Each number is 200 + 30 x the weight over its row's rms, rounded and kept within 0 to 999. Layers, rows and columns count from 0. The size before them is the row's rms in percent of the matrix's.

# q: layer 3 attention query, 128x128, rms 0.173, rows 20-24,52-56,84-88,115-119, columns 0-127
# k: layer 3 attention key, 32x128, rms 0.164, rows 19-23, columns 0-127
q115,097,186,239,216,206,204,260,198,233,232,215,237,162,173,244,217,196,174,123,191,213,225,151,215,208,220,224,226,199,246,208,210,183,177,148,233,188,181,197,195,222,165,186,154,200,177,184,213,197,187,166,172,199,116,211,214,181,173,234,224,215,223,191,176,235,222,180,183,194,216,161,169,193,212,247,188,164,160,213,225,259,238,146,187,230,208,224,213,160,208,228,187,174,218,230,208,219,206,219,288,170,238,176,145,229,185,196,129,198,230,170,226,203,183,171,218,217,206,137,225,123,195,224,211,233,202,177,208,187
k19,100,203,170,179,251,184,273,240,208,238,194,195,197,182,208,227,184,221,267,213,176,195,167,219,224,196,194,176,206,209,133,186,162,151,223,170,246,170,212,194,223,171,243,182,250,192,185,185,163,178,250,146,188,190,227,265,254,206,175,209,145,240,200,184,162,197,218,205,245,209,213,234,206,215,199,182,200,242,182,181,241,242,180,175,152,248,213,251,216,273,177,204,217,230,210,226,169,247,199,210,170,204,226,243,207,179,186,184,199,199,236,175,220,220,197,220,162,204,197,180,142,206,189,154,160,256,226,187,194
q20,105,234,212,203,192,212,166,237,254,255,200,256,210,187,210,166,220,177,168,237,252,207,223,191,195,180,173,139,224,198,201,209,150,220,178,237,184,198,201,206,189,160,220,163,202,166,182,226,132,203,227,206,221,223,207,214,130,245,152,165,189,183,243,189,204,151,231,221,223,237,115,158,199,186,184,186,171,235,227,150,206,182,191,267,229,203,195,164,207,148,220,199,137,188,195,223,214,198,246,258,139,163,206,185,186,210,201,223,215,187,227,186,245,187,175,174,193,220,202,165,180,183,214,173,204,150,195,194,214
q52,098,200,183,160,184,136,162,168,232,232,187,233,234,176,237,196,244,227,248,207,225,200,215,176,179,199,211,185,158,183,189,218,245,217,169,232,188,245,224,123,168,225,235,176,221,185,196,184,220,226,235,142,156,199,170,210,202,197,159,222,209,238,209,199,189,169,196,215,179,218,190,167,232,175,172,239,205,196,187,196,220,199,190,199,207,203,150,166,150,179,178,211,176,242,177,195,186,200,199,187,183,180,251,187,165,184,156,180,204,173,247,208,197,236,264,204,210,264,210,201,226,198,156,217,155,83,207,145,174
q84,107,213,173,152,191,230,227,196,193,219,149,233,187,182,243,223,211,229,210,225,227,218,166,237,182,195,205,226,207,152,210,192,140,203,112,241,177,278,181,169,140,200,164,180,192,233,173,204,167,222,219,234,200,192,209,237,193,193,163,128,241,209,206,178,164,199,175,164,173,257,173,177,179,141,172,187,191,217,168,224,214,213,211,186,154,160,175,131,236,162,200,214,175,216,185,196,195,183,226,218,240,170,189,140,224,218,178,225,232,203,167,214,190,189,222,170,181,225,185,162,211,169,180,180,232,179,218,146,230
q116,109,179,261,194,146,206,189,218,164,151,208,221,221,233,178,176,211,230,270,158,225,190,127,221,211,208,157,229,177,197,226,224,186,262,168,170,234,243,224,184,195,195,171,194,215,180,177,183,190,225,183,200,194,193,192,170,190,250,142,180,186,247,232,274,215,181,200,270,169,202,204,230,230,231,193,225,213,208,259,207,202,198,195,213,208,203,138,141,217,152,201,207,217,212,227,187,203,198,202,169,162,216,211,205,192,189,142,194,230,254,220,219,210,210,239,199,205,205,147,240,240,218,134,240,168,170,202,180,199
k20,114,228,213,182,198,172,208,248,207,243,233,240,261,121,120,201,229,222,188,223,189,233,198,203,174,270,219,214,209,177,192,228,204,231,191,197,148,184,147,196,234,200,196,204,209,214,216,212,183,202,196,199,249,168,173,244,202,212,174,169,174,191,172,208,206,171,179,192,166,241,166,217,198,201,190,197,232,247,251,204,211,190,228,189,207,150,237,155,180,209,208,193,217,210,213,175,204,181,291,202,189,188,127,186,190,163,200,190,287,187,202,206,186,167,221,167,202,191,175,193,155,196,232,219,232,236,275,160,191
q21,093,211,189,213,192,166,172,202,253,226,222,198,225,224,184,235,184,202,199,173,173,156,219,154,203,258,210,211,211,230,144,227,248,192,187,173,243,210,223,181,224,215,201,235,232,191,226,196,268,211,178,236,146,153,226,191,178,176,213,219,190,216,179,170,207,177,212,198,246,155,173,201,211,123,198,175,163,234,215,244,209,217,193,190,216,143,207,196,217,213,169,210,213,249,187,244,182,223,156,210,159,188,193,126,203,207,225,155,178,190,226,195,265,233,180,191,185,187,171,273,146,235,189,187,133,190,211,229,247
q53,094,168,189,208,212,173,147,261,221,222,221,224,247,177,211,232,260,147,252,210,159,195,145,219,183,190,228,235,155,252,162,236,247,179,194,265,208,179,222,194,193,190,189,260,199,176,210,225,227,199,201,248,208,164,180,168,213,210,188,158,234,191,125,182,222,159,236,195,217,234,201,179,240,243,242,175,184,169,158,192,238,216,175,188,246,256,199,197,196,239,205,188,192,219,224,190,175,182,193,195,156,206,223,232,204,219,188,181,145,199,191,227,219,261,152,185,233,241,226,230,206,184,220,212,198,174,175,224,178
q85,109,116,214,165,220,177,244,198,179,278,213,155,261,149,219,226,204,202,262,178,220,115,141,234,210,204,204,193,147,196,187,237,205,204,156,212,172,228,201,197,175,227,176,242,222,197,236,214,180,166,168,199,198,205,185,236,195,209,207,205,225,208,205,169,192,207,235,195,198,241,187,211,227,219,197,199,199,167,159,196,207,210,143,220,231,173,178,219,199,225,236,217,166,237,135,196,195,235,184,161,173,244,166,143,264,173,192,162,197,200,204,250,189,235,224,156,216,219,194,225,250,209,186,219,192,206,168,218,204
q117,098,228,204,174,210,182,181,198,197,212,245,237,243,229,156,155,197,182,257,161,215,212,135,224,228,223,161,254,211,197,213,164,272,219,193,212,234,177,247,217,285,263,228,215,222,220,188,211,244,239,205,224,167,183,203,202,199,183,193,237,206,178,183,230,275,126,214,193,230,219,189,225,211,226,151,205,201,173,233,201,215,164,184,226,243,231,204,211,211,197,152,196,189,187,181,141,173,230,223,177,169,214,182,196,136,209,200,178,218,207,242,197,208,197,200,217,203,223,146,207,195,199,265,227,187,221,176,240,198
k21,103,170,202,202,229,172,269,218,196,206,199,188,222,247,242,197,236,181,167,216,211,183,237,220,197,193,189,188,205,240,231,180,202,183,191,200,183,197,173,180,192,223,213,249,190,195,224,213,183,187,153,204,237,187,199,194,171,188,221,200,153,224,245,192,173,299,205,173,167,190,214,189,179,195,166,183,208,164,133,150,238,231,211,192,208,156,169,160,191,248,234,166,166,253,165,294,211,163,170,216,180,206,208,183,274,187,231,239,189,174,150,174,146,218,190,199,216,156,181,206,206,269,190,166,207,175,202,203,173
q22,125,127,209,232,123,226,218,215,177,242,236,198,221,193,153,200,174,201,189,211,138,187,210,241,215,185,218,222,215,225,179,213,205,171,198,189,156,127,232,279,216,168,188,237,166,184,210,148,181,185,187,268,206,189,225,208,216,198,253,236,154,196,219,233,184,170,187,186,174,246,204,225,224,217,190,205,211,248,211,220,207,182,142,171,209,228,201,182,223,263,210,183,182,178,222,211,216,223,185,254,207,238,212,173,207,159,164,174,182,205,218,206,178,218,199,219,179,214,198,159,218,200,192,221,191,283,248,222,142
q54,098,168,186,196,161,184,199,211,206,240,226,149,207,203,195,171,180,216,167,217,185,240,202,232,222,202,166,199,234,217,165,216,202,134,200,194,236,201,174,235,223,206,220,190,215,235,193,153,233,192,218,240,252,211,195,224,203,151,201,199,192,243,189,194,206,210,212,208,202,194,185,185,235,175,178,178,239,226,177,260,235,210,219,202,207,209,212,189,183,235,211,185,140,159,200,212,148,165,192,163,206,253,188,207,147,117,168,269,198,217,226,264,152,199,182,287,206,188,252,207,150,190,224,170,241,261,230,196,160
q86,125,128,185,211,197,178,192,188,201,272,200,223,243,176,145,283,183,204,188,169,179,176,140,220,212,216,235,204,177,261,207,228,232,220,198,179,199,180,217,217,190,199,173,299,210,234,193,162,210,212,244,281,198,205,161,181,161,180,214,222,205,195,180,182,219,217,217,228,260,193,187,161,193,226,245,205,210,186,244,164,251,230,210,207,197,206,187,208,156,230,212,230,220,156,217,191,264,167,262,212,213,211,164,169,217,177,218,220,219,210,210,178,172,214,188,227,231,191,236,235,215,157,200,202,160,206,204,194,218
q118,105,202,179,190,242,202,162,171,246,218,215,138,199,236,220,210,272,175,182,199,235,230,203,220,196,220,139,158,218,178,218,164,220,196,192,224,219,246,215,232,183,217,179,227,228,204,243,251,208,171,178,195,156,195,190,210,161,223,199,174,148,241,163,173,193,149,261,205,161,151,244,218,204,239,202,206,183,181,226,205,173,188,187,225,185,147,184,186,187,212,152,181,170,196,188,211,242,201,191,247,206,253,193,247,175,172,222,166,200,205,149,230,244,220,222,191,205,226,255,212,214,192,240,227,185,300,202,228,196
k22,098,191,194,192,211,210,227,239,207,248,202,184,250,162,196,237,149,249,172,177,223,169,161,164,193,206,261,266,215,260,189,198,163,194,131,163,176,169,250,184,210,169,172,245,189,228,205,208,209,208,262,267,202,189,171,192,180,180,229,193,242,172,174,216,214,228,211,209,194,191,224,147,204,183,211,168,202,167,192,203,236,238,210,202,200,202,212,199,158,236,210,212,209,138,230,198,256,211,196,175,237,224,168,160,156,191,263,231,169,198,205,170,234,231,180,165,206,180,238,245,234,174,220,171,223,182,177,194,251
q23,102,182,258,190,252,214,200,198,242,215,251,192,173,138,172,181,207,192,195,147,208,196,213,188,125,234,260,148,266,214,180,182,220,201,217,131,185,213,203,245,220,186,211,199,202,212,242,189,172,227,189,212,222,214,194,161,224,187,196,220,200,230,181,244,180,216,205,224,268,145,178,238,196,188,195,219,229,232,190,174,168,239,266,223,193,233,202,182,197,276,209,212,239,157,166,180,178,217,177,173,178,205,220,223,202,212,224,226,172,237,230,184,219,211,206,177,195,181,220,204,228,225,231,186,199,275,135,177,180
q55,102,178,216,172,251,254,203,225,208,224,229,182,233,196,192,229,171,202,153,168,153,259,146,209,179,214,199,200,198,192,221,251,196,249,176,188,201,185,217,217,223,186,129,258,205,199,202,188,174,221,132,177,168,190,215,181,246,261,233,169,144,195,221,159,197,177,203,204,188,200,231,208,206,226,197,135,164,176,172,218,172,232,185,192,243,204,163,227,163,208,169,229,253,191,176,209,253,171,160,191,214,225,133,267,244,208,224,175,195,157,213,198,219,192,224,181,238,185,189,210,213,234,199,218,209,212,140,168,218
q87,114,178,227,188,203,200,154,164,231,264,218,224,230,236,236,208,214,206,206,218,167,227,138,247,156,166,193,276,216,209,182,201,218,243,174,201,175,196,185,202,213,196,132,193,176,247,231,223,180,184,192,212,182,215,252,176,207,151,199,205,214,245,193,207,223,176,185,245,223,136,200,176,207,220,166,213,226,246,172,192,234,168,194,185,195,241,177,148,223,223,175,229,235,223,179,190,220,227,208,181,180,194,263,165,196,211,146,146,171,255,246,212,172,191,210,183,223,181,196,189,131,193,164,222,209,171,148,150,200
q119,106,237,204,198,222,191,158,171,224,166,209,178,204,191,154,175,232,218,206,171,153,197,139,223,142,261,220,238,198,184,221,185,171,183,236,162,197,177,189,302,214,188,229,177,191,150,194,153,186,208,184,246,184,157,205,230,214,217,201,217,199,198,224,160,205,197,190,192,205,181,179,251,195,253,203,242,176,189,203,195,226,230,201,201,185,244,197,199,179,226,215,213,190,166,210,161,216,235,185,274,149,240,155,210,174,139,209,171,239,183,252,206,213,184,194,167,182,180,173,255,163,186,177,223,207,238,227,272,201
k23,108,157,207,234,191,168,165,214,236,274,218,193,283,175,201,182,151,164,221,210,205,178,202,233,177,199,196,250,167,192,181,178,152,198,134,178,209,223,159,179,161,175,203,251,201,228,222,177,165,221,202,201,198,227,221,213,228,184,186,224,209,230,226,182,194,156,226,225,213,182,183,207,159,256,187,198,184,238,208,237,241,216,238,214,242,169,160,187,196,226,221,221,239,230,263,202,169,169,204,158,213,196,252,176,218,176,188,217,151,199,215,266,192,208,232,231,232,175,241,196,189,236,243,256,224,147,197,220,225
q24,090,217,160,209,225,209,195,193,225,211,182,152,169,198,179,170,155,211,215,231,175,190,265,231,171,168,202,223,176,211,190,226,214,157,255,221,186,194,167,223,239,195,227,150,159,225,185,182,241,138,143,197,205,207,171,203,239,196,234,214,161,183,224,182,221,209,210,169,238,201,211,175,174,191,200,208,240,151,169,178,202,171,245,156,175,196,190,153,246,203,195,180,201,186,184,166,155,177,233,199,241,214,180,173,209,212,237,178,195,201,208,148,170,173,197,215,197,119,233,176,243,220,218,246,190,293,143,248,179
q56,103,188,202,185,180,222,132,186,194,204,193,135,139,260,206,170,232,177,186,190,187,238,240,201,241,187,209,154,227,182,204,200,182,117,212,158,208,204,175,193,177,234,247,173,181,210,181,191,214,201,226,194,200,190,243,193,246,172,278,190,221,198,178,230,206,214,229,206,208,174,202,230,209,239,211,193,242,179,162,149,249,193,221,198,184,268,206,194,242,122,211,201,183,218,163,218,163,223,172,212,233,233,183,188,185,161,205,203,161,204,214,227,146,149,196,190,176,146,232,214,211,246,202,202,233,258,182,171,182
q88,109,188,200,128,192,229,214,178,214,199,170,145,169,243,194,217,246,163,254,192,256,254,263,206,173,204,158,229,215,157,215,214,195,242,197,247,178,187,198,196,168,257,208,209,195,216,139,180,237,222,193,199,170,175,198,217,219,186,223,164,148,197,224,206,202,163,197,177,155,151,244,228,197,209,156,216,243,164,218,170,219,187,260,172,211,203,209,185,225,207,202,217,205,124,200,214,210,176,216,177,152,253,203,226,215,177,194,202,223,199,165,216,225,210,201,210,235,165,238,238,192,202,239,191,234,274,206,150,229